config = dict(
    head_dim=64,
    positions='rope',
    qk_norm=False,
    optimizer='soap_variant',
    weight_decay=0.1,
    schedule='wsd',
)
Each number is 500 + 50 x the weight over the matrix's rms, rounded and kept within 0 to 999. Layers, rows and columns count from 0. Numbers have three digits each.

# down: layer 8 MLP down (transposed), 2304x576, rms 0.124, rows 2160-2228, columns 192-287
# up: layer 8 MLP up, 2304x576, rms 0.127, rows 2161-2229, columns 192-287
down2160:473541506551549462421541491501588434498500483467536478545455396498541567607469527519552483462503472390533396556487518549464459492455536535474547450377568525487489466507419465487498530539501570506534559478525536465549544413466463512433389460560536503507539515474613511524534393476525565473
up2161:514497473547481560475513500458429489538600512542479443562535501622455465522479468451445480566555588454494401530455485496537541562507539584525512477531470534471532507426523508487535498397480490560552418464435381514483456520583529496525567550407520483513446545513502537472541483504432568585
down2161:461509520552516441642457440501481495491458425517569462466528426429566405529505510594494539477492481541527461472458556491486514607501471489449488620534549484520484521451510555478447466534526436549445533448475477525444523488437443549592517491472466487615502526473518470473521504449518556542
up2162:405580578558457469524514574477464515505463514499489569494465394521543487506456458480461412498461487514447497522485527460440475526468464549500514536475419514499570503562480474508444520577577478522516520503565538505434492513529548455446459452541462462540484543524407569524529470529456567505
down2162:517583434596574517508428590594473404501592511517409537474387519432509453492526509529506521410567495472528497524522402500498487512440492493494467515486477471454462514508548486421436487455496536457462465469514404508458388506564548523502467400501460468436478505588543587476521517460468561546
up2163:483459500506566564498552427562466506547489579480502473471446517501644467465536440477556474462431455546456441485523539500513483496553556508500516496442468473569513530443520446490507500508526453434519589471520527506516524528463507524460506558485500450572499481499419463572519529515511538456
down2163:476504449518503729514453544588466405509519460503466483543496558447492502468446477538540462540478511443511494555541461498388532550543525442518517582538402494528605496528509514444587506504524520525549489482524549518445518492468491467519553490437442446524536461466528492568457531526446554524
up2164:482407449544505398501534564566427585524493492395473546503536461528436467494499488547517487493444567463568466518460573528611520535508469488525418443542464584561540536468534391544501476558466406503523541521515517562498577549537527526455576458482461470535531529518593593533509429501527568542
down2164:474476527542538475551532514502389529520421591553507544464569565483460566496415461484524485435523511521458510555464442587524517465492583527470486474527475487572549483530596475468573536484461398513544449512536436489422598569516495427524423466563491480421538477528514451534561518492518526437
up2165:510555533396480473503501497521456451590553545496515435511510478489553528439491516493568507520521555478453491498538482551478506550505530508482439440512492448461529487468480531529461425455478462512427502447442465502543452496581546507460517517505448515505488513512492464549457515463486480547
down2165:582503557510427608472529409495532530508512422435459514538572462534456525504521363566534518487611535533512544547431496499470486684574572496425506591592481495495446552515540481548472422504450491513478452494473506502515474436523544503522512527428526469469491558536472437522507469518471471480
up2166:521441534519535532521479477378450581516519535491531516437420461535552523489523445534460507581491486466525532466466435508515515484591507502585476473506584436479547526531532535516442486558575530498479460501460380451486512489544507512578481503487473422463487525485567589548505561542486423465
down2166:557598497562517581465485519542506519562474556463527552514456485527538522457381474488479498555505573464478527454464541468506517451532439462603488531489511467538537544509518523438593481562439530353413555455465403486492544439603451559476456556538452566554473497490496500591504444428407446546
up2167:549445426541464486559486538430582475446530597536512532465524465444523548566506577543470533542432524500502477508555497549533478417509435517574484467537460505500412489475508462414530519545509428477370504514468613358536508560508570496493429474567392413510449429537509563469615510468538490498
down2167:522478462553513395515464526453440499414473575592534547344609599447486496546521583563502522451545536452450589502499564458554413490473494528496567478478491488528536406541582533514395562480462597494492619495450428553554527475443505641536457417623557569518472497515580439512482460609371525433
up2168:503558555471495552516417420514536496494556477627538456460456552399480566418487496586430429454573464368603470470507490596580537501526546460484480545633517501504463561530561552548504467555424544411469589479468494400519490463426547440419503430446401482453524507487644503511609516598587467493
down2168:450549468497564655493486464520519576560400476465552460429472554545407521550473422628509431445608462462600437507556492528487534526482589579494533555521548484500496560488467444447493456562484511482552507452553525475488630516528453497504472525504532468511540535593526437466529532470555458441
up2169:482479481411589452549516497472453459502509542524444540574496536523487459493452465562514578555356526530580524494511465609566445463481522530439474530463511586527531451552470489544437532482402540577422586474584528469505446463473576493505456514434491424478449511379492509502470575498531489456
down2169:450519469470588535549463577540525565546551496564534560535445551437498425487511428568381346521485498465475516583501396488476523460410487468423446447515492513614572443473475465524571419582531431535472483465550545414595508581540513588615536598453455456428454531456519543492450626457471526523
up2170:566541449533547579484515412574463541508461467462430492497519425525579561550479596474460529564531417599546494520478425513473517474569482445499441434470501562475558477470542485517474477569543474447475601561471468535534525436473495548428548442491463396514520500524523540488390463545464491533
down2170:521403533558459343494525492452552493552456485497494535472537594511467545586503487475525492501536523543521453531482550426563477530500377433561402430480517469527458477497531541501548562499484520465485442523564521597574556461509588404415505578506541558517482494527476511474542506540607523499
up2171:429512503500522608536524550466541524509419440581465466504458499478508533478479499558337421504515487503575385508523541448427536501440497525417502464541457489533473507495581392542508505492531459404454496498524494448541487468455528473559562492519424570493543445405505473465470492498472491511
down2171:519493349498473477528520479571503507512552524501530487529580481523524504510504507488489610484464440620511542491514598560407516439523475662514438516543473506451395570529589518590408477517489483407541499534504509531494495523566481499503352440462521543548492544424421499403562502446460522506
up2172:474525408403481487472569527471445511604556557453494491483462527451508508475554394563556468534495492391486450458502527483506559602467472542499607568448570468500594401494495512512489549538548498563484660444608389442438515466526544469558433527546534488468451542502461470454494464467444503424
down2172:564481458497485495514439507417449541591440501574452435519540362481543520419525505456533530527583512469400496564549501555461494532476465533496426499414520503600552506481462491559436464512522497560398518452483463495472447495563589546474417530433536586406528512454411518481394623541459469389
up2173:409476522501494450471488485568461405502469576497482508588431483540424558544483598557478544530477485542495509477496450519419455555556463571378576437447456490565442430425577604536400442476596437481579582506417512500466487567471574569494438496532453501507384498529488517499525526543461594473
down2173:492425463497571394505437440608525485491383509463500610532561489498513427505496538499459539536533414507475471478473524557477532509578521480444565463501508446538476534488496495520504501581471477447521456461386495425481568518529532447411668481571449514511498510455615503466428392444486545471
up2174:477468554594462480484503498430543467508477520467547506492575541502549486459464467398570472515511548385435533506471437536504472522564511458477581481506553437475518517426551503542554601487461508506564455530452534493481478485474554529590508587475482546459481465508495468457466500478525524526
down2174:591560509618520504523487404470609473513457515416570501448521543462554458517497534450500528501638451537451470441545468462405473500565553499466453623513590403522479517498511578577552515530566528445586437455540484477495468491488442521490472485513502575472541510555542472527407527539481461594
up2175:471519478363500512533543592487596528506522531564477507557534488533510432549411573475460398561494472638516512473506421614594529438464490539547507579517509533519511481487486515549443540527483386451563461528609504489533542432526348536463498477608597496476381521569527542510471459531517513554
down2175:486562515488445541477443431488414509468551503515508484515512453550395435504476533516560497553431482509549553528538584488499578569520475417487477515527368501448537506473517502545578481596448498510459631515513477498497463501531534517479542571534566461485499552419566518526488525549425509531
up2176:479583614518496459526593435531477384480436521444479530561464442521478552544580523376538492472449601491600510489492488592423499471536502618452469445571474462437504487578525590467479536446463486496504480482541572552466487403345524584435517438493524464480464487447389435503523546518422463540
down2176:548427544507552464372586513535500465477596585480477457524500529376484545461460580570513518535482591474424538425536466482485496463490611489406488433518496462459458614522557513514426458417436454549510450440504526476567449376525571537470491478532372556467495639441459550465561516556474475554
up2177:560504473517493422513511479502469489491482462494506470642496479480446507362469487510439490466433544507568527484510440470447579453454487528464559488448405570374489530455503490514440516468536459524520487485570442490563518568524441486539501454512511519491459498516609490532584500532534453280
down2177:548524453511482517487513530483472489482510509463434457452553345491523469401492497484447471535516516458411540491556437546503442542482588484536441557453502535511472501381535567602548525430599500501596482589536433467511504511422528503488515509421472456535429475429546495363441468542531503528
up2178:571520477576494603423479489476406469545531561574457515404529640379448491553379498479514542488434476505428471461598535564489482496510413509607561604515468461400491459453503501478631427633564483470514573595526551532535478473487477488568509632390526514521453458563525427534471490523535438526
down2178:546468362637579546493496528541443435575488483467517418483519470430466464553598485462565452596538453539487641421460521505551571496554554525472484583481548473550581479455490468523487511631568433533537511514564519485496463430545525557543427563484566483627438438469416532491377578529622494584
up2179:573465532543470507526557535508545492549498486484471508553482488412477485395514503491509526458559533535512491451493510535463468499551465469502426469482528482511581473393510484603483483471487560492504437459536523478562545515409575459464468497472459523400447596441475550452541551462493527561
down2179:578510488471415457541430536497508552478535518453515526439547528438513462449522593469489596506512550467546387442538501521493515580455474400514479497446514496510552497505530505506528538541488552491531560426464525445444485450468497549462508527622442485486466487569516554537429601565544466534
up2180:586436453446525493461483456437521583513477565510481534517563462457437442528525569448562551511613471521500525482554532495367491495606504454445479551490474552493457468510493495447489504583486512484440515539516443457472474541576537456460570458432504501509416404500473518502495421490548511494
down2180:536530476427453448523492585533505487509533493576447576490429493394641541464524440492493505440467516497473434452455468497394444643499514465440509419462457446458388440497488485543445463532510515492553426539455503574447506546577528587480581432464487533454477521542622531536590497479459517533
up2181:408616558520521465539528600523529480543485395539504447585532489509528553444507557443449485551523510491482510503487515463571533456441522513471448572466502494440548541523528406506553378540501439512506541490636475580553509526478518493489608409484523508478526544560462470443441565480498520471
down2181:546508490532392603429487524523471593461641479481525451493516452581498595441577507426470491486529503425526465466535488542515545490513515547486453516514613524425512518464514536459459514572508533448538415500452458530475506490551550589489552482424394545421582648422466550502476526490576522582
up2182:551558455567587591436435529458410568546374545506566442635455441527503611423588495497500512586528502457591539537466501553454495524547521440527552388530535520510507528470464503533432452492427500520538545510577522517383486479553497555537482455448467581553529545491505536519466596529522550462
down2182:452558512594540558553598512473352517474474541518452471493466488557572515506483438589531473487529496504438594414512476516534527445545552473483514391477483532497473405511584543481420402481439447434512464436528471481468497499546456458517541517474468601504560650421457518432477430504572467497
up2183:534487480441553498423539468494495568563507494545627483468457534514464483395479555496512486506555528475562408471455552431626483464549533477436537486441484502484481569566521545544558403376526544540481499430519585434486429582543436556441492519534492557507466450520447474509513406485567591480
down2183:509586493437432441540541544566531492501512599534476414470473549468436406485451417430533537567575480436474452515440454502618522502463590475471511514501495487459479545433456558481546612466434586536641460325565527517566462444547514476470608473485516527476365431542526535491433532519584549488
up2184:491564501451530559429560486566474515463452429520480515462482538494561508477556495526528523530449479419473602465513452516454456533415390496440497405527475542472481473527569542545487571527462497481437430464565463500555535462468477490417493476448487488535508484441382504482593508425596561501
down2184:563525547393422622504559527477470513449554512502522492564489515444552520577476553477498634536596492539540461432506485539557508387523502576559521522411510477488569484472558561496560512553558534484580548530395501500516517548465393491361504535459488508508493444493470445458519422438514478490
up2185:517568469462514560515522479434436564427517488387436515522551562508444512547496534633629503501571553433543493501516550456501478554475449577440468518559597528550593484457510562477485551507408548529487514526513463502476580513520503587571491513598501473599484561486483519565542499500459586527
down2185:496528416449541412553484440472512522445400424444488582504554553484492557560419466487615544438532498514467462516505616524528532707348428563509452596439480559523522511581479471447475498461554497580504610537449472492503555503617519485469509571517590456420522449535525474380474481465522479567
up2186:557484525447466473514443471485448531526569447467534473520494530560474441497514554515542653463506478565477485517589483549463470578442505483515500425403511458452501504521463463465436466579621571615455454426557472399429549566434473472461430515563509594484584623426481435493546461430439540544
down2186:502531551439500372482504505448482530511492377437478538469597546487423566363464449516509485562444523439470514470641479499516431451560542545551535472557519477469584503513572427569451521550533491447466478442474488516544535498492500528541533506449496431538409460494543525458529516448556451558
up2187:535448482471542533487527430556506527456487456528402498492565509465566448551527514532502480476514443533474502444570467515503550578641489431449522487497438545479510487511429549430483496417461562436572444458412436521434471470603499470576531551440467465482560596498487439485487529480443485454
down2187:460500527483530437441503428419499545602506571532465516559522499425510482460433524415516506453426507512470561469431470547490467738464509453506476550397561497478580543476544557471529430605488559494556513523468494526572531501383484577514505407534498550499516411537528531555480531508484471524
up2188:490478518408559487467437395559509532473510505505517567475539489524470514516580491558543545546548483542498474430500480491473484555510419517452473509477510394479449525469531443534464560531508539494522506566424450506520476471514563412481433548442496463541474519559414492523504546592530516509
down2188:478522507525451539527472506448425505527522480441483487527430493525539587550458529570518438504415455569578477540534490472501549555459476478559552434449532424493489525517501544509475505529527503531491599490434470452436499488451409435546445513530495535500459506481506598437457438508561511527
up2189:479368384494568436553499455555405553551532475596400546442508536464499462453500529498454471547446687464636459527531552538499528473450546496445522523543446536503530461458433553546512474510461468548516543510434529583461469486467574563479544474464532518503432563574522506465475455532532415528
down2189:454517494469453520446484451457459467556512521510585579568446481558520561584575500626446613432454483457478461631515501425526429398365520488504504554534439554486514557443486516426421498484505485545526494496465514511577574480576459627463490512463441351510483569476575532455503334462506493482
up2190:448533496526520465503523481578458553423459536556468470529466561527550508533492520444397502575523532452441520486528515616375419546529443532465518532480496547506563467480583522551452461539524531506414448537618518475459488535476539493504509415590509514483434597363470471519462476470538482598
down2190:433525539515463500466470489579439524421540558520518496484480463536536501490456499477509542526512442462544549536515526544485485421485473470514483514466517464511570517423642489455515461427479577623462537591422402478514470506484606487512536449461465514451560512504462497576460484470584521487
up2191:566493380481448466523523539490503487488485506551531541433527481469483316483492468458456473457505478466563499509490484454553463536495474610485549465423494402458518491489530410471444522456493541474616516451514480517491539555503441638487401543419518455462433400542417594356496503498437502512
down2191:487490483513468463485487482512508519571424560496487504445494544576536545565594484434376537508533435502512487509467495444370532577584484474483422501502511475525487593484580511514514422487576485559548405524498526462545480459501524453532584576500551556513526598495482455493551474599501530460
up2192:467529538492455541519546506514460447477521563456451483479548489471434573568508504590448603550458539507494549485557551559499449436631515447446538511539511471402408475570386482591529598439449522460486510520542514467488418542465592527498424526479532491383561500493505594505509562457380500487
down2192:482464560527528400485499453454477491510532521528545509505510520599534404538427478473462485419533481590601521422465630505503514488413499567405493427462485495472461563522512494466511655505488480595450430479453530463557525486439474433551501495487481461445541517484486556522442514515533547498
up2193:524541346561592500525586558402456409519491538489399509564509483599464417489508467490445517483470456467452528513473473572512585456458564459595483521524573463464437521516467468553411539477431437421480422575454479490567540554577466586562574545515604347496629499480532599547573546518520510501
down2193:594487495546504603519550500454552495495535466502483393581493444481522475435472482489487533450517530504422461474466483469481460432440519556509536465497582471631426581495621451468601457481504499529514552495469447541451513529429686606517441571462561406468465458434491499502453521513541512502
up2194:407478527472483426488483503525489490497475456478513499503440545371483472396511512545489404483487381448527532564509414500606505456557468544459453514441488622531454562408513536467479490536454486469451432494407483479533511528461485522541488494483474501504564498591489489484511447447466417473
down2194:575435549521435504434435513491467450507531526508478577373455502468470416477409532540470381493583572519425490463557448474596524372421450458552489412511511503429356556440519461535453458535506501493503411510492560466534586543499488496496438531484538557494534495483537506527631478442472440602
up2195:433523512522507451562562432462557466515533565464532490424439506578569436552519481555449511467388533518534483451556510488539474473479566521521436400494468475566460576441496502529521562578501598539577486504546437507551500514486535538507535423482473438454423584535347466584406459544481567463
down2195:467534570536434468492495405548487455514474589432517545503506496500498452483553646469467513491478682461497448347503509489515347472553415446484459526628520417448507477419538390503553463506507546478483452489467430452478463507481509603451515435442546623516451603520379391564521456453478521502
up2196:519511547479543468442519391522569484546538522446535577498533521530476426511567412550436552521496495404552515477441501430487458479566555526563602418535494443509480540537553492558458486475494470510490514449498487550546425565531514570484569412527436582497467482516559575480511435481527442559
down2196:484491445466473446544532530490544521407561507471608525483491477394495525467461517535508478524564474508512456490520594422510451567608466508533485566527487507446505447434445459436519527502499515517493561466590473447516511461533582503545548472538414507526507372401480466596601463614523478458
up2197:507481445584477436504405404476433567488418500466498482535477474519474460516467511438417421454496510316496493414440476593455524523454461441487483550502527527462602534422533408621534497565532545481436574451395434481484494488554500445562452442484429528510527523510428520415477498521594537470
down2197:513462506541488508570519518503545445497407432475449553569541476437565487416439489501535518517458455495482547419464482567530505501469516532493533544483488596468481579489501510501484537438497489520489543492499460525572455465534364345494473508440440462482500479512550505477506547577473546461
up2198:528564414535499626463517493561499581488504537484580516447489539552497443420553527466468504493569512480513504576626481488509501480477513545538524465516578536500492618427368598457444555503526541457446564520465502503449441490520523544457545485511512508487517512607494462530498452447470488446
down2198:476494494506485446486479475513498484499511518527540467466562515510502455495535501485529501540449434484499451537594403513492465616413454574492563534544498506504528538377476546472502432412511559510474488475594496493517530512502534478471548522502509475497475432457572606500465529506504533482
up2199:481438503516502506521515515523552547536482439496498430493465558510505555516474499540476478462506487547574516504537496434467502509474498513564521431497565425581477563561570529515542497528500483455402493448498469481510575560459489406546431460515487549564490449558440571501515494528450537475
down2199:509475574496535507542538489556515445557461580474432491559505497463474528459578475572477534577555518482432546469524604501546473537503549486451521501449424497476473538534542527499486542551496477462510486536557444541506433496471493477556543499506519457473444459487474398540468514534546516494
up2200:442583513518561566480535431550412429598431461523508487521474534460464421541456521512486553476520436427501478487529491456501458576546464552466515434511499477537498417520594541395561504559518405544534468470510512601550433467535489506542499552471473517453454487451517513468542479574466454530
down2200:547536520532558403480489484536523361413529505521536557496474436572532526462491438461451395473545428465450510493516567497450479623583425440549440552477502446470515478564509512469461519519519563505488484452505481543378497510555432393419473440536497542475459441484566535503485448503495642504
up2201:481468488451417522560528502424493379514473489506496492514494524564493409467508463525470544527471549441517480497473425584376469524466505515520506564501488483480445505548474408407428537484487492459500491570494547480554466435434550418485518612445465438518480513480509411483454493537406511488
down2201:427470592487509599547510518506518513496510487513458438430547488514564444542475431502516521498492490476420444501419474608436472405471478472480504401466425479489421509470408485545528482431551457551542514509520498565541501502462478606522555427469499564510503532505453542583444508454448494508
up2202:439533476502546462530585522558428559501493495462439470395444490516577449556464516527518510412523401533521518521517538525482559555453506417503481540401530472500489461470554499491463596513482488633498444525553469455435486450395467443432507518485466437523484495519458431532509624525593496493
down2202:534555476467440512536518455483521520549543480502500516446434510530532468635484569520577522498564553472505502556515522471537560557561501501490536582415483509473556515463441461489427433580482504544421436513525548483513444514429521443483479605504501471528487472607449471558492442534510529512
up2203:539475481500597604514539393392565557483580512462512502491588498587477518461503433498400595490468567497416441423408436474467483578438558487469526512539438450503460554513378509460443481478499434523386492520557470551492529470504565493488504602507484492476441497448479396433410511472487464556
down2203:543484475524459488559599528554489483562542492470456545512545452518481400505436404405524503548499553479476496448493418579489488466488488493517524476445465531558397492595479582488543552413540570500539515522535545454492547441481449490482492494576498549463461511549435450505498522532515503507
up2204:554489487554455467545417483517498475553393454503479507533478543499577526546508580485455560444455524525535452501460436499499463462452464544563552556494456476493494490489493491486515416456473538501468432519457453447484406616484516591545496538503469489446475523485464390555531535437528522455
down2204:488445462493463487582505581499481532518544421460434444479499410480582522560464506493584511479484480609505530509438494464536551468452423488501552573549512564662464447471522553447459434558379543524508491457373483490496421567560515427458490458472468424556431543492465517513512536519537504468
up2205:531401482576513531398528456435452505449460533462570514522614414527481519527485593450397619558429560437459487451532505449520519535462514543423557454512588513555552497499557439449544475519437501554434504467451591516541388557641483529533436515518463416448587575556535513579552474557424422471
down2205:399508449506394611540490394490503500427625555493406497428433534524498486602577445424444464580548534501470439511409549513485612461513482513591475454595450506574635519522492525485512495445501518492494522532522571502519473414542493404488529471607537556445524544438455531557471524622539539540
up2206:582555595397604481448558492415456451578563473565490507397428463475484378570426475458394449541506554454506534446477528521447498559422482508495405429442492452448527555537568465483543473431420582477454559494431375513474466500561505534550524474526531482432502461553498459521452567516529536492
down2206:442393520398582473454606522529489454502514504456512424510437609494453506539431457468492499519422575420596596478606532425467549538424507579500488470496498457460584491540499638467484554452511509543460406495513483508477509485555439590411468505560488521441493463519479537494621509426387514493
up2207:491489511508469534551562498481435526485497430518536493498477559501461538450563471580518580474527474553437457516518454494514475482501498535525529498398532496460546571465510470430491594529478526424590453526507491499560525550422432557447505514471509447514526479551493431517551508487439551552
down2207:512594470530574441599506514420550496496510511537517533429541496550522486556544501532480524475555537555557551498432529440480534455507489492527585470505507495487451378608479413404471443562528474495506487420524537487534467565459492458485503489587471515548440487511446544456394490495547502552
up2208:512516539475492589591549556542449526425557580499499469443472477584557520528594443459450418482460559465467529491388479547465534561539485513457574403510521488521461510431578525459533561492502488440520518496536459511518494486525518588393535617403481481511466496497472490528525541578478531528
down2208:493425410524483548558519478509450538452452539466503488461526532500617441512508548499498390447459554537504477486465553454516503455562392549413524460466387529590460499513384530515519490492551488554527457461546488545517522521517461570409547508404516485472452436473491471480590443477530489464
up2209:502588528487439499491472463504535474542472392445488507433529512550556460504486503540657502555498600588392474469529461531395422523476469554509520550488526500527477481579497510477589569513430505444473596512537535533424548449448515475387555480422462419467477409430494514409451507423466456514
down2209:619441541438462458465517552490577495514523537450514460508477503461400541518474547520458531518441540462492491438436398441540501607498495444490472412478438507471521553539489496492457567540544567438430380467501434476488536477528460383476395553570422591482415568484451532461491530467440555479
up2210:517478493423598467501507474507465541511428556543576470500472431504448575559483448470532451492450516509501457522559500438494477487397619506437412526504475441646471552504531454584585599478531517435379523443488494434492533502580461471481450568578456485490569582517535463517483472544439601521
down2210:637467444405479497491477421457417563432452524502490455522543462540447426552474560476510471613430553466601523522537577495536514542490541506526519463553519472482512472538551386560569455487414440455387528512602562533418508519476428514509522505477484527510473516486416473475551520458531518510
up2211:490472524441425409483474516538426509593518521472553424520428542477512461534555531577618495467567517531497515450404493563511546510448443376474562618472533473418418457539499425523584569498581527489499439458495474473574493450489521517479550581528499540469467507464484481513467454526582530507
down2211:540512517584455456542489508434566395464457494477487533498556535488505541404497420520527444540461501518480565484498639554391453552425494546584558538532453390512565560493522457435426544530543487543552394485540459493485405480442552458489477486504501528443591509508549495524501560523546568506
up2212:529552483564548544493500538462445556494413592441528507522480497448428557466436511456532457517612482574443590575486383511486513469446548489611468466513446531516555482495450481576530631477463410543547482511497495502562498504516546480552489489520376513484460541496496573506496489595520497520
down2212:505416414467433683501473445553511478467498573483532534430498478564504523484448491485594416473497490676377454472533425489531457525502469437488545481530498455473448612531477482480477500396478518550510550516437509618493479475470423479542509512552581502550523474560522449509390594498457683526
up2213:503518492559475427472543498502547537466445466567462505522492507450463445438477534446448480419648446496507474525408464511555519518416506400483532411469505590433419586479477475444528465512500483561463481474560474424527444529510526531525490569410518485483545455482473487544501486465450439475
down2213:504505548527530432495523501456477544522512504433564559501509473494416502468616477519482523553530413508495448445507519534480513497470491439492532496564436481486482441596523506511483552466552507501486498512590508514552558433463415523499611599491516416478540606450450478568510517475489460460
up2214:472463505525497478502508509580468555449532538446478468518534470550413575455488487577417529466505505563501484549497569526411466488479565527530471559458570499519501484521466458552501564585503488504508520469590459524488531521496440492574555424469438535495490488567519494499426370491538454471
down2214:511498485384497449527487473540355465481585521545540561488479535504472514554411491527377477515517487465469523501443560505381523546516548525615518549546480555495464495463451473537489560485564478476551554460531541523476532549634530505541531459468522526426495589546442494567562456429398468397
up2215:484511459477556434471499541466449565497409492507500533516521497439598478487478497581503497512458557422513462506533480424546476500555594546451424467555581520504518434468476529552523506459518506552477555576523516526512494457488517473589555498457585523489442546370500502452475417471502458495
down2215:418466563505537434557536378494498494521454442446578518556492520483478401520547546517488457403543494508379495467417517575518482506503497505472458473448532496532530543608573438490485478510439539517544572526482537477565492489477471488580440566495565504523541468554524509510442577509545455462
up2216:461596519505553519511491563470455596473576451490548538578452487545465436477504427455476522572546434498508538467486566514532455538442552470453455503566378442613503578562425507474535636498560504482446386548484436502570528488418546461550449572454453427619529603544524501483477530460552519481
down2216:497583487472493544559514593535542560462508501457497485512496635458556512450442512590427556517562591551490529459474611472509539484472473523524540546496498477493472467490466525498440479553474454416458449545490525470478535453507525430535529579509531546543547537554533531469358527510578516493
up2217:357484555473468528482477567442497496542478487567482442431611451544615542538425456352537530565487447428499516421605402482447489520416474504431486585519412529482429542400550575527484604484596524539477472512526472482388485474530530582537442476478538516463510496423468509501458475499523501642
down2217:462494652554437390550409535624482478533564466483519386414536501591443439420407578431473416498510593523451512504530547491568533434622541490467448491511553558448468493508526560502494533492485494500511558402520498471495550552417480502530410477538515569465511474547537512503532488473582549520
up2218:524594524533423419433592485540520576447516378641405505507523469527484491543490518539389567468447495483531417501488568569426450539548566484493567410521506519414475496487502521528459552505570461627457504430522444357464532575561582539481507434411373422419557423482486604526518451520490468465
down2218:538545564633498456471531481544427482533508534531458519467567493494601450532467493479479507530471478524512417480502600561427540514457545504567403519585406574478461493489457533551509608458548496566590453416518598427450534589571469501414524461386569504532452493414452436548517462472496595443
up2219:499476444465425453428587533525506526453475499533520501413462514516579466475436418383403553482573557496541479551623589488420476439516468473476537487545537546578406541517473490458469546548520496514387462442422505519527489528461547520536497508482513500497414470462467596489562526593536475509
down2219:515529499597492517400464491544511549491520409501480496573492583494399521408539461427440570491435502493441523504541512497447457529514458565624512517497516622515518518459508484442527461584425513493468387457467546612498486492589488498471562506410525580454593356427518525435519506494499487405
up2220:513561476511556434425516613550566446447473446573524517571561528421528423481468487552594481509508484445527516492529488465592507490508409499537566507480500563551429476370483495492478459521506526585478548511414490449496458495449503432573475489430499432550533500525510469561562603522477586493
down2220:504470437494572554529475554523478490456497572570475450591508414481463499541469424446543468481460515410551491491435451406491513462523544493554533443468551557628498520519488442408498435514487464441444500597477454446493493402466553425483549544501447445539589571510414467547462476527566637537
up2221:549560437561475525455565518534538521563456519486568472414462483494531560432577504464412483469493425436550485508482550585564538506522439556457426484506507505529507457567377451492405514545565412426417510515550489542446429535475491431559507626549542436587486551507488586536484410479411435538
down2221:423512431490563535493575548506565486489458427541613481485531538432513531487520486520542486548492379494519447447439463499434586449592491541479408497411554435540441454502380439619466471488490531442408439489523536540578463576530492379487515503489423485490498465554527543437492510467476572508
up2222:640426516480490443399489534551487473492485494394509455530515406531588581534565412468502509496561516567625554539595474412496511467436488554483493564483517432436479625497513448489539465411538417507498463434480551509552487619416468446426521452452463428452459538579526562516511494544485435519
down2222:513468435488466521496507515546408528461527516482519453574456549575534487424612516486485474557464454441561502505538582536451531400466487470526494568465462493494526481501567490470512519514555545455480548518588537552533381456609501456524409515466499537466582492510531423515503484576504569516
up2223:435521440414417582484561417483580478459539496505579458517516472500528512554535492534503427503466570503462530532560409475467553476511453483478467457457587545629447533547527470559561532423532498479533487443517490491467535566498504566473597458451428456518524443429609464573529495505490588619
down2223:433585526513536482480450506487464422468587494457531543494636616513522451423441482520491399585469588503542523531493496492527399556464509433470467544472474505574419512493443518544477511478576538591497502459552445528511508549496508479506414561460453528616476509565539512570569568411534489492
up2224:550571496521483605536529539597554519576489626558565488570523491535531485465477496552510529532459572563519561484416480438502445409523538540483524532604540598429438595433524601531589534520491496564407476446560537480520496482465515498469449435443540560441502486544506483452464436571446526569
down2224:479490551484526545560517506455434537525565414467470444478490522548481548516440517528487457475444524461541566440515515517499481448503499484535569488508462525446476542449553501476577503496478543543498525531503493579549508553508477508526581588472503513501473463566519486471441437510570642432
up2225:501505535421499460494492517533430550506524442562486492524523547430495460491402507507435597434523491460474473478509477479535397474512550489481422528534507573540412566533417511554505526480479549484460507426502477569474456372502424525497542480555442437546441519444507487470487515469515476455
down2225:500476402478496537489513466475503563560508556526447546513472574452467518510480518524469508467479435503521494507484488523503509630488530480558452482470464511498416516537413524667414482485540445554516440484454417557487529489560522454500502460572516566541475437541527462435527451510482462518
up2226:461510398554470484484509449546536590442472527459502472425576495515505454549533480563484529513502517500474478476576431561516495554489448535489591465498524489447539518424469532456512544540502501554518459494499554496492571544496517494527497521453395422532542595553533491562484570441475450540
down2226:533469475509527520559541520547418513490422534472454526514429519462525480408403507516503540552428465536517600512481520454528552557412483492483608439550506528545558503507476390485513501457467502523572533488613481559603513572367448523532531558473582448531543499499504430422502540549458510485
up2227:547546524413476501474520437439454566532529368489467571468413480380504539493514503591457512490536476454589530555556461548526506414599511554502480520556525405472526502472471391516459493421548521598510506451377496486453600600519518498485437516488595534446443488552525543625482466447498539478
down2227:515530500423493527522459498446484467443443538437579520546407538423518446565573510524572478392492517408458499461569521512451562489530521483513421522501518499524459479526481504416555500438487430582481555435552506447427388473505494439433498521582444454470526537451486597508519465512583567585
up2228:462530551540466509477521382463570587487522429519579450411517523394400464552519490486547480452537529491498565503474497440522574588515460491478555538435590477594590508411554475485511645466461487509546621447609464435489430581557471525451546500523464493449402555488506542529506500481431499448
down2228:442462468567456473572466465451626547444426515503484462466410519439497477551548510453460530458576630531483467494464455400506538501482538423454506464533490587564571514477491527434603506506504426543504537397489457443478523467522640438590466514582471446499505436447521505471478443461508496488
up2229:474418463575589544469498505471448442500422475415518443492479528536627500524420567507536515564529429532494463475460545430509396567491525429509510513508537508594479515468462538516500419494482493604529479511512504486552493434456491503487435502365520460619411536473485475436504519509461566444